From a checkpoint of a small transformer trained on Wikipedia.
Size: 16 layers, width 576, 7 heads of 64 (1 for keys and values), vocabulary 32000.
Architecture: no biases in attention or MLP, untied embeddings, normalized queries and keys.
Training: a variant of Adam for these matrices, 1185M tokens, 4521 steps.
Each number is 128 + 24 x the weight over its row's rms, rounded and kept within 0 to 255. Layers, rows and columns count from 0. Numbers have three digits each. The size before them is the row's rms in percent of the matrix's.

# up: layer 4 MLP up, 1152x576, rms 0.041, rows 899-1018, columns 416-447
# down: layer 4 MLP down (transposed), 1152x576, rms 0.0396, rows 899-1018, columns 416-447
# gate: layer 4 MLP gate, 1152x576, rms 0.0443, rows 900-1019, columns 416-447
up899 098:075115108100094165147147099132100175093155113180108096117133171132159160115143124122135121130095
down899 100:100129128144105117151108131163132164093120132168141113097152122115107127150149090121124138136197
gate900 118:122173146114123156151180174109144126161134080084110119165118112126123130121140093116150113122122
up900 101:101137085084126128111182149117106141107110129134127112122140109110122155114137099151104108101133
down900 102:150132139148114165098156113107145120120144171171139088109097095106102107099120171154101138122133
gate901 098:161122133145125123122151133099126131125130126135149123128117194129135115110151174095086150156129
up901 101:127127115157173074170150133106139119109135136165166107092143085123135128155176142136130108131176
down901 095:102127163123125139109101107134142122107135116126187134102119138123131115123103132105107131138111
gate902 093:169142159152142177104116130142123177095136125118075151139144142124138104140120121108111136103162
up902 099:169108105104141095104137101137123091149135166129138140146134123091106144112147170131139119142099
down902 101:097117175116075075107149063138118107121136093142113169106082093143153151161119145149137128153119
gate903 078:139122139115147095115128092133125104107132148090124104140146129121111131124111140114115171146143
up903 083:151107133122166103123101084160149068130145164094115085141156158103122116141109117121107172166127
down903 087:117093126118118131154100158173129102149133131148105085134151142100129133138114130132147144135116
gate904 105:137079136134095044153133108101123172128101084125129146113147127137119147149099104133106131142149
up904 100:115111174124113103116123131136135131134176116133113144208202147123167087104088108097095133139124
down904 101:095117079139153082132098135114141138152117146117125102139109129146114137154103109103131120139094
gate905 088:128126153132157109073128101102117134146175138119092152143127098097106108084140120164118146093124
up905 092:126127097133152127162124129122131132123100104116108145090135079143147161137104147130147105090136
down905 095:129153146130119130114172104143132147161121121119138145121127072133132121127134139145139134159149
gate906 097:154136134142114086131136140118141099103141106145126166146126138131107086133095106088139136133116
up906 097:097154103113139104135112133102090138139113119155145134118152144111094134133115173117155120092120
down906 100:123104154112106091179135133127123150100155148134145131156094161146165159100114073144171172125135
gate907 176:105163135181109116159120165099109167115122155123126136088120101123170164106158130109122105112124
up907 225:154101131091125164104128112165160082141127108116136135165118146121089113156116132133128158145128
down907 127:145115100119132142122119112132142119134131127134131119129127138142123128137129123136128129137121
gate908 095:152123074167148138155135122130078117131145103147102102077147162163108115101136132146154149092119
up908 098:133153103120096089105166114125122094148126117153149125151099132090101153130141119130116139142108
down908 099:118159120046130085117157155127143137102100131098166182148124129107104112148150165169132108166099
gate909 099:106132087108160104130141124108125104099157111125130110104119140116132173138127098135138121139100
up909 100:093130148123144135160118151172175130117142147096103130126140170156144158153137121170106122142161
down909 101:128131127124106124119124120120140128136121157160094137106157110156166148161173112167154138134126
gate910 101:115116123138094146139106147132099141081143124112135126081109119127114123135121160101100157118121
up910 096:190120102130198101121133131140161132130119122128147108121103105177109143108153142125153148099144
down910 099:123146199102122100135153123142152114157111116172139160164150142093137086156101101137136133116142
gate911 097:167119136141152130079172153164153160113169144170137124146160107118148137088148117113126181103086
up911 100:124150104151110101162152154100094138118089109175144146080133129150073168103076110108122109106131
down911 102:125098186136096116122119120146169128134136146154114149178127131133149125084089165124123135155125
gate912 101:159109076103127111124119139114106093127110107142102203118113108159119174166172161161112115133114
up912 103:122100134114102146146120118108156098145110108111141131138128136170143138118179144120110107124146
down912 105:132126095138133111113088155140070104109169128101138125136177104110147170174161104114129129115143
gate913 093:135167111119094130127149123122121123139142082119120154119114109148124139120152148137135158124137
up913 093:053157122142144168131151108150138089136125102149122123111168109150140140089110120141132155130157
down913 094:177117150104132138136119147131110155123183115090125129151160073125138121134087110100082118113139
gate914 102:148123115151113157149145094154130131142113123172090140121132128169087163113123118141105140106148
up914 099:105129095145139118132066156108120151180139101102126143144124112140124130186144154145117100121155
down914 099:126137128084158115098118128130170084129132146162123121111141126118155155088112095141150146136100
gate915 094:130194148122123143099141147115168101133118121114114135114144130147107077128128103098126115103127
up915 098:126146115111135137131088063140124123128113140132123127135108127099116125099114168118130127141135
down915 101:108094126143083108106169147114129100128122125118114162098114129162140147143164137116125147132133
gate916 104:148140128161108113132139145102102144157134196121135124097142090140156123163112173094069099094163
up916 102:148159091133118106125110127131103128135115147119137134115154112135106138129164159143105097116111
down916 102:103137110135175145100178155148106162144107144157107107136152176138136161097143125092108128186118
gate917 095:140152148120116133150171098144115107165090097142138122133139148185084137105154123086165121084141
up917 098:180127085119122098128124088159142114135142138156094100148130104104116115131134145132146101113154
down917 097:118108129156126151101132126158124153101161128119118116106135130152153160101144118094143188110135
gate918 109:145106125178181142093127119120101147108172177145134120120069124119125146126112076102134154160115
up918 107:104106136166091112088129113121083083128141121193185106092145114161169153123130143141096123167116
down918 101:116158089130131137157162113127141144143103171164145100113117126131115109170150084154117117163155
gate919 108:124119141135104111143130108126087162125138105104138161119139134193137154115147134168142127093088
up919 108:118086117147120081088132121123148122126115094104120120119109117114153128113131114141119123137142
down919 104:134097139136139101144149137175130140133121192150149131135109121123088110129101158122111106147072
gate920 101:100149094150105108117090096117156130168125125090122117161178125168117123124116134140091135116138
up920 102:132115123164146143110101121114096094111165125100103146180121123120090134124128118055109114172098
down920 103:154150113135142079149085088129129106121150168139122179162120101175067152160139114134138144169130
gate921 108:077157133135113143157149143098110119108133151130125136138181129123190152153169120103119145119146
up921 120:189101089088119137123126088168113090144112138131124107136130096118078132117135141113176118119099
down921 106:138125116138139124120118118154129129114136129120115091115129139126117114119142129125123128125118
gate922 096:141117126138134145125148165149119123127144116183126131122124129136153160150128131119128167123088
up922 099:108108095139092099109180092103139120134134132138137096150104161108145134112159129112137194116129
down922 099:123159110155165140138152125112107150090121131153144131119103146121115124130151117064109133124126
gate923 117:086148114113154115175144163107103156091128136116152119157158132123113152143155144108127096137174
up923 101:114118125130157151111129122099119119140171147154111119141131090113143086131116085128148171125077
down923 102:101144168074070093153099091137132161165113087141153124113164133122157129151099103165137114118128
gate924 100:123180153142121133089162192131128115118137123204129137152120137106143136176130131103126149166116
up924 097:107123131085098137123169135162143136120131166171101126152120136104161121148111130132104107142109
down924 082:115126105150119111146130103109144128143115126102156163138138106131137123148169149200147133107153
gate925 108:134151127135137123079128149157163100114115109143135151150127130124065130122103189155143114113121
up925 100:125169128147092104149152090112104164116129132099168183154071153156177143107098115104087098120150
down925 103:129115135138089145184085123134156066138128126144126155096130097138121154084156169090108161158109
gate926 092:110151094118121134143112137095156111156168144150161116171185118129088121153155138140118151104098
up926 095:156101184118142122116137127169131152107146157119143113106075142131111180108118113101166091181116
down926 097:148124068142141139112087144117167095106147133111174095098146134137129115085154120113113088102091
gate927 099:170150147122125137113130129125118147137105102154157134124125195131121138174137149137114076128101
up927 097:142098156179116142151147142155147120123131120151123164147113099171104128156124150131138133143146
down927 102:123104113189121114118126135101095130125173074116133110127132134130093138115105152109113135156124
gate928 104:102143122181157049129115174149125144092170150090157177127143135137139149101151128119106109125109
up928 102:088114078127125107068111061115149140135140128158116111189122149132120122129148106152117201171163
down928 103:146144114103125072128171091082135144150160120113173132130108155142115152131107094108140157112088
gate929 097:105090126162154082165084126108162117071142138132148137098103103108122179102146142144158140087117
up929 100:139115098119153139141092128090145131110187168132115111141148096096158149162128093137161112110158
down929 102:122135143112091127123131114098128075153134136112135108160097147130156126125086152129162139098103
gate930 097:144114139172141111141119119127069172122148070099140131098106141148136151133143164141107119126120
up930 102:160114109129121132141122120144163148159123153167099160125108089130132172118115157152120125120170
down930 101:121120124115151146066106173105144143159117130155149153117080105103113154147127132118174102181094
gate931 093:108155120121097098098118116136125147148107173156142156161150124097103133104119170129112133155107
up931 094:138087076145089147116123054135170096139160164135128091123103144081143149144132129107146151158085
down931 102:132145085149110092189149105081113108112123095092141117139144137108124094127137089101153124130150
gate932 109:095160118121103126118115126117146193167160134156131162131167113146156145122168101151130107155099
up932 102:133119174121120130129084097105093110123117176148107137164137129133101116100121131131139167136163
down932 104:130119122171113109135106168150082148100114147136125138135102201130128118139089113120106161156143
gate933 092:140086131069160122133159124123141138085146116139093126156145121098147090114120055141111130111165
up933 096:094164078132116125103124160141118117143147155140165102153138125110126136134171109159123101127146
down933 096:179107151127152095114149116133155117102107090138136135100145137145110117117111105075157103141119
gate934 104:155159102155095134075117137112143119135152132127158133147117103132118124100121130130101162141116
up934 104:155172178141127121082135118056088143139150112099148103152153119139114144132130116144106132134098
down934 103:140167118148133129113143119108141098118107127166144148140137136125099129133113123137133143158076
gate935 098:172129099187115132153126127087116093123140097146175098131127146091141158122129119067092131129143
up935 099:152143090180138116129105124121145139134141065138107164106110094133122144095106138135130152129115
down935 102:143160113116158132160112100142113181078127164096098103150108166095108123144138153120126095162106
gate936 100:146139172141076127132137122136128152136118156145103127141136132119138144081128134119107100140131
up936 101:094121082124149148130118144123121113119107163150125135146123092110109146113099138166135159149107
down936 101:127153136112131151125167136143134120078079093124137108161118115104135121104116142148128141150157
gate937 089:126153134124123108146152124098108157085110126112092126103166144155083091157123114124112118116111
up937 095:112130065137112106145087093143137119131169152119137144180102097142130118089133107141165110163103
down937 095:143132086144137143137088116121145136165125142103115165100128140156157178093140166081141107132185
gate938 105:123131157104131120127140176089149098155102171113124169157150108072082131142143119129103089151166
up938 102:133151123174126134123104114098165110135110129119107089132148150110150129096132138114146126152094
down938 106:076111079133115137146095115116127177142090127105126136128169076116145131120136135081105161082134
gate939 095:159114180144087127104124095180140113090142085121165138125096137123115115145120110093131139124115
up939 097:099148134092097122132087096134148082153094172131099127121105134119151138150117114144103111115108
down939 093:130097126091095174138124144102112132165128121163142108129127141144125158114124164151182108131144
gate940 110:098149133095129116121100161122125186143059144088162150127112127101116079122109119116098118101164
up940 109:167145123126130139110126153119135111149113117109142115108132148134127136140159160131091145121136
down940 111:172087076161150135091094142135118112081152108111162155121144104150115150075070103115123204131091
gate941 102:113138129094170142136120126081126145145150132136124149123173158163132142142119089132152144135121
up941 105:133144110125132131106162096084110138114133167143135135170111150118090116121119134137142099150138
down941 106:141147117168124116122131159134081115150180107152162114108110149130153164117125098122123094162142
gate942 077:120100115144121118157088137150127113152086130139137136148133096132172100113097112119134128118160
up942 090:117159105110098140090143153157153123131155147106135100111140165153093139149115125148116131151125
down942 077:123175138118179102095159123120130101088115122109096146103129097129105123112125147123128136111129
gate943 106:166126138137141097169117138092149152086130086077100164163146137132137129127086167123084115122158
up943 105:120115124104135117132110121105117146128090128106077157128176135157140077140154151155122139111125
down943 106:125130112114137150097126166141120130129131112149141122130129107143123106123099149146160140125129
gate944 103:105101101139137160132111117118065142104104148144083167097146129147100159095122165161122123108158
up944 098:160166132165141091113191118138102144107133088123155119125115154087168149142163120095109091123148
down944 098:097149107102091149143172111113090127130126118152149172134137163112114172150089106125154115129155
gate945 107:121150110144133125145103154142123153130143163124117168108122110146116137158135154127103153127138
up945 105:121108104119146119100130130125083152111091129151135127153129170110086114120149150103132112131128
down945 103:162140130151131123085168086131126177111132141142162118077163155143174120157085148136106100128160
gate946 097:160143126124131147111157111129096146106141114132103140159112160177117082097138124090158152150101
up946 099:106155140102103122119165124133119104103149151159158127129116095097153167142179145130192106151130
down946 097:117125106133216183093144079147130125127155145106115121163088163151201112096085145109126142137113
gate947 094:133118142123121120161123165119142153119161136107109142133123125133103137129133113100119114158174
up947 102:161096155107120107122156145101136117144094111138121138153102124154132122115100109104106093164113
down947 097:113118126104146096125099076149112132144171127111112121127146111142142172156159135132129131120125
gate948 103:118121131095139122115149112137158118111101144126085155122143122102161174159107138116119119090160
up948 101:110136146113094150140122111128099136143081142125136150151130124142132085100160132111138125149123
down948 098:109091133114138148129088155133115130135124110136149150170149143121153093143138086090149115101154
gate949 103:105132133111168112119132127121106157117134136100104110135107130170095073149137091127122102144118
up949 102:159188130114135089136084094137104164145132082129135139077156144172146105117156127116119145127093
down949 105:142125093140158122143126138096153116126121160171068101125135121113096116125139142145142124143190
gate950 115:094153177128141113118117165163107137115091105117109132127124078129105136161136120170119100081162
up950 111:074146114148117090110109158135115121131129167147114179107149098137138113139102152123117118077128
down950 106:150081100134115128074135111082115122122109134118111132106115102129111110144192133106169091110101
gate951 097:102140150123144138127161113090119154143147119136159108166095124134150145121079145172122101079129
up951 096:132147130095116146155148116089120119131113126135140106128180138130140067098106176116121114170136
down951 098:122111115120114149132099098147116093146102108146080145123118147111152100149119101118137154101128
gate952 093:110107091059123171104122112098163145131137156127116160160104162122131163084149124140149106148130
up952 095:126119136169130092139145116122120133157125114124095111102137103139092105140094128146149120174143
down952 094:144110163127122122094126123142126119144153118163118130115135113189126123139137110126119115177158
gate953 098:119133157154094188116199125099144132120119120160150158122105135183137134126141113166123140129109
up953 093:176149168101104136116169121108134099110097127133125124146115141087147094104104162107088166156111
down953 099:117136124163116141128134163146126142175155087106127174164078131143135114128138154119138093109170
gate954 094:140130154094092135123119162122127139128129137128096119095140112154110174134178143156156092106141
up954 100:158135111128124131129148115097109129154090156118159146135093112094118120157139129142115126133171
down954 103:172143141156083121156166121088125103100179171132175130128140176165131167114153096087115112083122
gate955 106:149103128159155076115110133096097138161105105111081115127136068144095126142133085158095111110179
up955 101:108157101127098124101108129147123168112107149099116136107146101144113156122138139108146158090131
down955 098:113090135157179171105097136136116108131115116122143144122150123122142091111117141123080115133144
gate956 104:120112112107132061155154120106078126093118132126145116118147089117075178101113139167122115129158
up956 105:131115113128113134151146139112146128118101104123102139081149110107126161138144196136148103087183
down956 101:120103127137094166116154091102126119139100133097096160078092117165098144135172141137130116128132
gate957 104:148134152147139160081173127129111155081153168145142176143087136104133166153105148165122193159125
up957 107:115124186134137147065151149130159125142138108154141132102105142144104074171126095089117120110109
down957 107:124119178165148132172161117097197168171111087092095138117114107084153138138138143177134113127127
gate958 111:114162124148110143104152161149105154163111078137181169111127119116139135117140121125147149158151
up958 103:167142110144112133159130133128138106132152159174101124117139165134159178135163129127117128115106
down958 102:147134123051070092132094122159115113196117145155117160120161128096150128165122152177130109098147
gate959 105:129108109111151121113106143106163194092138154116114145147136158122150133126104117135109170096143
up959 105:138140127139114149120132117131124115110147121110094125151148109156105093122095157116151129120105
down959 102:066133103100146090141135130149129131109118100123150155160136137116149121102082129121127140096155
gate960 105:076192152125142084164138133128095142120157105117131129113149073141166153113155148140119110137147
up960 098:113138117149183140150140139120129139109132120113112103094123122127096141175137094140105148097155
down960 100:162141156139105130134123139151148146116062114131174086152158118129126108131079135117099144087148
gate961 087:134150120128104134121103121132147090160158155138186149137137114096139099144066134135142149140097
up961 091:157128134136095117151108112104116124168119142062112099120126129146116141132133137162107094120146
down961 086:082137159109156165130124146112130135110128128088061122117163149108095145098150122098131128098123
gate962 105:099149142150140089102101115117172143118128127109137115144149143155113107166105064131113132108149
up962 102:146167122179146129123124122114098117104129122074141130135128130147159108128138124123118129159054
down962 098:163108136090116139097106110121111149141137146126116132127139112150156158086125112068104139146140
gate963 095:127107109122131127119122127136146111115118125154127148106143118168095110164140138130099108075134
up963 095:137211138102074161153133130127114157186069119160158116074102129146129148150121140084101107141125
down963 095:132111130104129169134153126127131132120136201101136202143153138066166155154118133136133137065114
gate964 103:150113151112110086157121122066109156132110133135107127168145096142092177130159158154071120138108
up964 100:102127117163103119142135136124126166165123077175090139121153137136133189122146165141114130162096
down964 099:083124164111146109130106138102133112129108140111081142127135092121128132104166135136136124150132
gate965 093:129129127129168153128138190115150146114149087138142128079125158123148120100126145105180137118108
up965 097:121117137124147134106110124126148168143136118072150104141177101081098173148124124125120117142124
down965 098:151147109127163126133139125153086132096159104141148083140164082150141163145125103114096140091152
gate966 092:147110146137147128134174109141115114099162144174071107123100157078073143124094139132125154117128
up966 094:130134134154123165156157118107098193136163135128105125156144119148174103135130138120096096097123
down966 097:134096116116123159091148122108114112156088143117172071129124158168128162103146118157157118125101
gate967 105:130141107178137122072122138138167137082129161141104127127134086152146161120121130120100150097119
up967 094:119162131144119115099140105138139112126125107127135119099097139139137145096136099146111148087148
down967 097:134137091130159128135065106130183140107163101127151136168146115143149071125121133145125171110163
gate968 092:096115135109127126150099108140115160169132121115106102119163133107129134149131109151148141115145
up968 092:150092106149114107129119119116133157116179115161117088140108129111130162137105171151123093125125
down968 094:140107136163182132137123096142140157103093143114124113152116119161094136123123151129118114137139
gate969 094:126082132130111107147161129113126154133110145150087107172109140108088134138145117114097104120098
up969 091:127159093141166094116143122138120129169128144130151130124154162154123125090101113129152141115165
down969 096:107087160184091133168139131114143127084158107154110131160122142120135118163141121110103133139113
gate970 102:080159159117130151142151098149162160081143081117127091152108147107124096148133136102177156140166
up970 106:103115135154112163151134100139129103124110125074159144119105130118131140156096162130093147100105
down970 104:109117096119117104099115164067109132167154122108161129124155162124129124135124104162142120127093
gate971 096:092098120160128095129108123156118137126121142121078132138141089120093140122155154067106143100090
up971 095:121138165142109107136101147154140144171140106118167148107175088103141087120143130095096123121127
down971 097:120121082159126103121118125156096098087150127122161115146086155159097167159130142140158136079103
gate972 097:138106166086152130121138135099137146118131116127117141141135125115150145165093150122187107083144
up972 103:121092110187163145142126119082144150135116078100138103092145127133117154076229143175113129180190
down972 102:177108117117132119139180129122114109104109159110123175150134164093134156139159093164125110122120
gate973 106:148116118107175138152161148151098143127136104128126168073112136176113157124126132152105143159089
up973 107:091159107158113158156093085141126123140113137101122067118130107097161091139129081175124066119131
down973 106:128103156163112146144135124126100139088095135121119077104128136149169111107095125144121105098126
gate974 097:141157105109177124148140154143127109122098125144108118131104089129086170123129162156119112127139
up974 098:143145104162123126095134155124116085111153128161121108113130147117091098103100138142117124094131
down974 098:100087138150166125079139142110138121131143070135147135095120094075118096108120157111128196118127
gate975 103:130089112134146119119126133107109156135129153147092148123113084123146139130168126082164133124129
up975 101:143118161085111132135148112174133107145142128100141116085090116091139099133129147115130148144140
down975 098:121153129132172119108152137165166102101145112144119128140124131115135089126154114128177149155100
gate976 101:154109109155106148151121110119109153140103098126153156078122109142098117192161097145152092108104
up976 104:106113107123156121091104118110141150112139135142121140134165137125081138143130152119070105119109
down976 106:155142183155168172164124109140165122116108115143133116136127100127109133112168122151155124120149
gate977 096:167110112153147139124138096130125086160106107155126126123135109146121131078138118122161101110157
up977 094:120136143129148079164141118091131103156164135107169092112172103080110141129094149140127099136179
down977 097:095100128114131122156075135115126128083111192140140137148094137164178128101159139146156129128165
gate978 105:155102165142109118106118140123150086138109198139115164171088133106139128134170083144167136149096
up978 106:134165132106112127146182136090128164066136126141155145100120120139147103166145125102044116098157
down978 107:130110164123099124132102108159080141116108107099107133172106137104129128140194107127116128186131
gate979 099:122174144114111152132163145110105186111131090119182128145109139152135176112127098097112125100115
up979 102:125129107110163128102126148165182114136154088148102110123115098127136097145152113109118116167097
down979 105:158127137101146132177121139162156143105109111121096131134157113125148141124125151165129109115134
gate980 104:117138145161176143104125109138135116134143115097136129166101147094105122135127129134103144138124
up980 102:115138115115175106123117129144176122094104123105105144130118129112134123144159130191156130099124
down980 102:111157161133094127129149111105080131127095091125132172114177113176148097134188138132100127111144
gate981 102:199138141127131139129136141116121150132155120117123145112131122133134092158110089135119173111085
up981 106:120095121128102134180097159074115074130131130098119123107090126149129119129170149121074149141146
down981 107:131119153142148098111125103092134130126125106093153160130104119166131139107091159157135135145122
gate982 102:134185110155111103135134145107098146111141113135120164110116091152148126137115126132109134139122
up982 099:110130149112068136118113133110134155177115130130132137142126126084133135139142127137128109149150
down982 104:094116132146152132185155146135129100134115107096136179147141172152145131140115121133119124122118
gate983 103:110141152168109124129159141148086142109135111165095127074149083204114113096115138068063136150136
up983 113:134132117130150138136126120116162110110181126120111088134102159133081127161130060146123135131067
down983 102:090141103143121131129132122124138104124171160119093093125123177121111126157118135108136126137147
gate984 096:138111183129101148107142134140122171140130108140137160171157106115178139179140115150142120122121
up984 095:139131120098122140093105127132135116116126130118117126123119134108151165148111164118090099157124
down984 095:126095172137168146120175096128054117100126115133126127167139170121086114076145102152149172153121
gate985 092:148110166113104151139193112115109103150146151105086144127114106169138104128140088119144157140094
up985 093:102123149140121140108132100123137117137074141125087119122155131096096166139138114140138086098135
down985 095:180103147085148095134122165129128136124118080074184116145137112169141134092121138132174152129114
gate986 095:122158158135132097103150142119131158098148148118150169122153097159156145076136146102103134116110
up986 101:131142159088162136157132161129112141135132147096110105114146141129110116136129145134104107163128
down986 098:138109160101156118140137134091086129181157126129105137118176110123132112151164128101110131089192
gate987 102:103124159134131098104112111103134158155128135118156131168137074112108123131098127124130143160104
up987 102:138184129138114156138095126136105133131156127100131122129110097118128100146114147133092196138140
down987 103:107123095132102108115129118137127084089091142136108101128134138145151113156082138138128160129133
gate988 090:145107156152134113076101154117156178140136111117123146132148175141138137143128133170173128119130
up988 096:119124104139160120119059139131172132154134105080131139133108159142106112092090146129083112132118
down988 095:148087118138139156106147167148136107143157113130150113155122092090140123126143126078139115164115
gate989 093:106153166088119101103100134121153112130149111096126083181103116108129098154125114096129145176162
up989 095:107148129078109134149138117139177097153111129124125120114122084147109107101104120085175110134134
down989 096:145141128108121158124153094119095109113162139170180110130134144120135144075095122129155132134160
gate990 102:119150123133148094161098146133126131117104124099118139098093156142151145122161140138110126132103
up990 106:115140137184087156128170151118115116133169111177110131119162145113136170113137139099135133087151
down990 106:109083117097153134082132136117102125151157160114167147116141125130159119096167151100173179150133
gate991 091:120112125111149125105133152129134116140080171109092148171168130111084117115113130167107156141143
up991 097:135123153103133118132128142123139123131113113129126112125096110187104130164119122137121137077120
down991 097:099084133162101124146097101180163139153137072141100115083111110155137166127147093095127131144148
gate992 093:146093117131122122107120170130095160148112140110102136085159158123157126130137121159122112120143
up992 096:166116110165168136135103113115168163146129099134148131097169094118132106128131099119082122132117
down992 095:107130100111110139148128134114128170108136133143123152132188128127083121100166122118117129144118
gate993 106:114116141152106147132134095138134136132128138124132155126120089158119127115087131101147130182155
up993 095:137147089155076123147114101114147155122091126135138135158147129140152163139155131131133116102126
down993 101:134129135127141129154110161136120123143089145106033175094130163146117111116086135132111095114176
gate994 096:069152137141163138132125100118123156146158103126129162144147125133095120132078124120107117084128
up994 099:178112107129123119101132178118153163111141144142132118109117145154146107137103168147145113099141
down994 102:119145128118123142128120134112144153097111131119116167128141147145114147121087112118104154110126
gate995 105:100102100166099116086128110089119095145093165140111109121142127119169140086159135152124180135118
up995 105:111120163101100123122169118134138123158096142153095107121166133093102110151133179142068133117110
down995 106:166153130134149118155120103131192165105142122105063136087126147151114092137094174154130115107137
gate996 099:126161149146162128111190133129151144113089080115164159107115149145097146151113105148140128122093
up996 099:128097146126118132115167139141173132126113115137094125123153154136126144131061073116110116128109
down996 101:122119097112137151125116151147147061148142145138102118123161136119114136133121080125193123133125
gate997 095:120093121095156136148099164076166117095115124101167108116130128109149137142129158147150095080121
up997 099:158132122140154152110154150111114142143136137100135156154166170115120148136075117144105131137168
down997 099:175156138118127126127169113151118131060137122084149171159151126162114097132137160136090145149105
gate998 100:150127139127092111151112140101129129095176100128161104114097109112141117167097113083103124140104
up998 103:159133146088143177144148118120121131112093135098124144138138163125122136109091169129101153105104
down998 104:118133109129126127121095117101137158107149154144074122122183106136149088091134126105117110140144
gate999 095:106133103136171151120146117168118137142126127112149101103112124125140122132156079100128135135136
up999 094:108119107129138130125079095109115125094141154141102148143090118150145162144130106136118152150140
down999 099:125140133095118169112111122138169133127102120131180099103119117148158114135140088092139124106126
gate1000 107:138191179104124121116129155098112141096105146109129135125153115144134103152163124158094100165116
up1000 102:151137125097112133104140148107146060125139117135107112127083139066125130130126088107120099123084
down1000 107:124163111151137104147137108126129104130122137099123120147119155129119148152088101133172111094136
gate1001 108:106137134157150105148133079103067133110142108100130139154171129116107123129118139113091100113131
up1001 104:106172107185115127104133146150114127162162135110153127089120078120121117175130121148129131094121
down1001 102:125117141167142133125101120091165113120155103149117127138107090169098143154174153142122133129161
gate1002 092:145060134116126151150158129126156136107164129120128079101143164124133167132152099119163100088134
up1002 094:099149172139120114165111191158124171105082095154091134130119087113134143087128132141111129090137
down1002 095:146110100161112157098139168127096141149140123129140136136084138145122117145169135132131165133104
gate1003 103:135115160099173119083089083086159130150098140115158153120168148110133096128110103184177168151124
up1003 100:138170095133120167149094132112089118133109155114138154128099144152139150170117172155151175134132
down1003 100:125155132107124137063107131148138126136115141151142157137105122146120141150095076126144159173155
gate1004 108:110143111088152135142123136125158131125106171128104114130134143147153144153126093177124129128122
up1004 106:099131119121118106127129158115142133110129110138160113092095134117152139114164109108140129131093
down1004 106:107127145121109101129128124108095146110086146168116127147107139150124095133131119115140116085126
gate1005 109:128073123116170158123125145136112126080151162126139117118117096118101124109087138152130120142066
up1005 103:113116104139087142156166110171119139082148147174091074111137135181108162146122109171106137142128
down1005 102:097092124111140107156144137116104121146106133174113095119167142073136134145124110132152090126120
gate1006 111:127128122127185145134108137127127134152094155136115105149173087138118184114122146166133105149135
up1006 107:140079105143142099130138151161146156132167166164154112148153119122128132127131097133165105114134
down1006 106:141120171153117147147135163116099140148132112079151134154149141143169160144129100133109126116132
gate1007 110:109143129139149087111141100117100141138088107128106113103095180124138160137139155160136164108160
up1007 103:105115143097096146135129127104133098150107126118085115112134140121154103105142150153146136094122
down1007 102:145135140134102144153127151118091166141124149152150121132149088132120127145179103107105146186109
gate1008 119:107165109121143124108163182121139126125110098125128150173131132131134108118137129114114136140105
up1008 111:080130108143109122137150151134125075124111075162131147110135124083148116139111134120075112145065
down1008 107:124150120141112103104133142158125103143108081099151131137097135143106104136153118112088129146095
gate1009 095:107125135175146088108155153137118151091113126104135154106124103097122083132134132122154142102125
up1009 095:163113184100106144132136159112133119086182106129125111177107145109121138157142143136145112171111
down1009 097:089133114145125159099147109135142128090118146149111123070087124081153112110131139114121118134100
gate1010 097:144125138104122136098192140100164094148109137120144125151152180117148097136100156136122148130129
up1010 103:142125124118191111159121126146125135093140140119152132149148131117183168107106113152114106098111
down1010 105:176109166144141134132140167088145127141147100131112144088129154130094106108112125098140141145147
gate1011 102:149103150150164137132176115109101099111159113118110169172134121199129128114138115134152110142123
up1011 099:081130130107095116105119100166152142111119071163107121091135136120146103163111121112138133126098
down1011 098:075091190098110118137142146135131131122091103130097164133115131159116110098062140113132129096155
gate1012 111:131109149111103114114116114085169100121074096113155183102110109110126107132172106127135143096134
up1012 100:110145123166140167106122121171156158152112091145101126094116110139114143157150136137167091117132
down1012 101:112131124131154139106135150124090159136134123153151100146147159176175152090140145179129186130136
gate1013 095:131181152104092106134145145102143126138126103104084110131148119122096124140146133124117130131151
up1013 096:150112144138133162107169126105124126163103131134161128108126149120155148117078119132165193112116
down1013 096:149145116107152134178115128130117166156166112179080159137114130116088122130155139129113151142119
gate1014 104:139149120119147114104139147125151107126119142111140146153090099131093142109183139182104111133144
up1014 104:126214120084121158112148087138121100111132134110126141157119127111141120128150146117140157131165
down1014 102:151147129115165132102109087133099140110085150102125133144128141117108109090126148153080143152099
gate1015 110:133111139137127212071117119148128123113134127126123163115123093129106138149131135129097126098148
up1015 102:098131146097096153134122181149158117142140106125124134155115153164144134115097143131149132118097
down1015 105:139116123111149150136151094123145139114159138105143156134153142151133119114098119159140156155096
gate1016 122:134152183134147084105150142134116107123136151099153138120092101144127105109112150118101149148118
up1016 110:123158108119159103145152103132159139143155113159156154154129139129126142138164132114155158124181
down1016 103:142128142134071099140127114156104141139143123132136136109121085118160131099116145128135152165143
gate1017 104:136096091117145142160109087075084097133112108092112170139100142148132158126121147189122109186104
up1017 101:123133114073149148106137104110134168109100130146120165132136094101119129123092140118100145148127
down1017 102:114136137148126182132148153146147164138141174164097150144158147136105099155154152137141180139136
gate1018 091:132131143099124081085160147160123106123126144158135122178172156130110168064120098141099157125127
up1018 090:128148082155131147137120142080116119133157160117076145092119102149129107167156185121167102113133
down1018 094:133133135125099075141145083135090138183114115118137151139137117137146142105137155081151151095084
gate1019 090:109139108144116139103112135106140106120112118086081156139122159116097167176106125207097111090116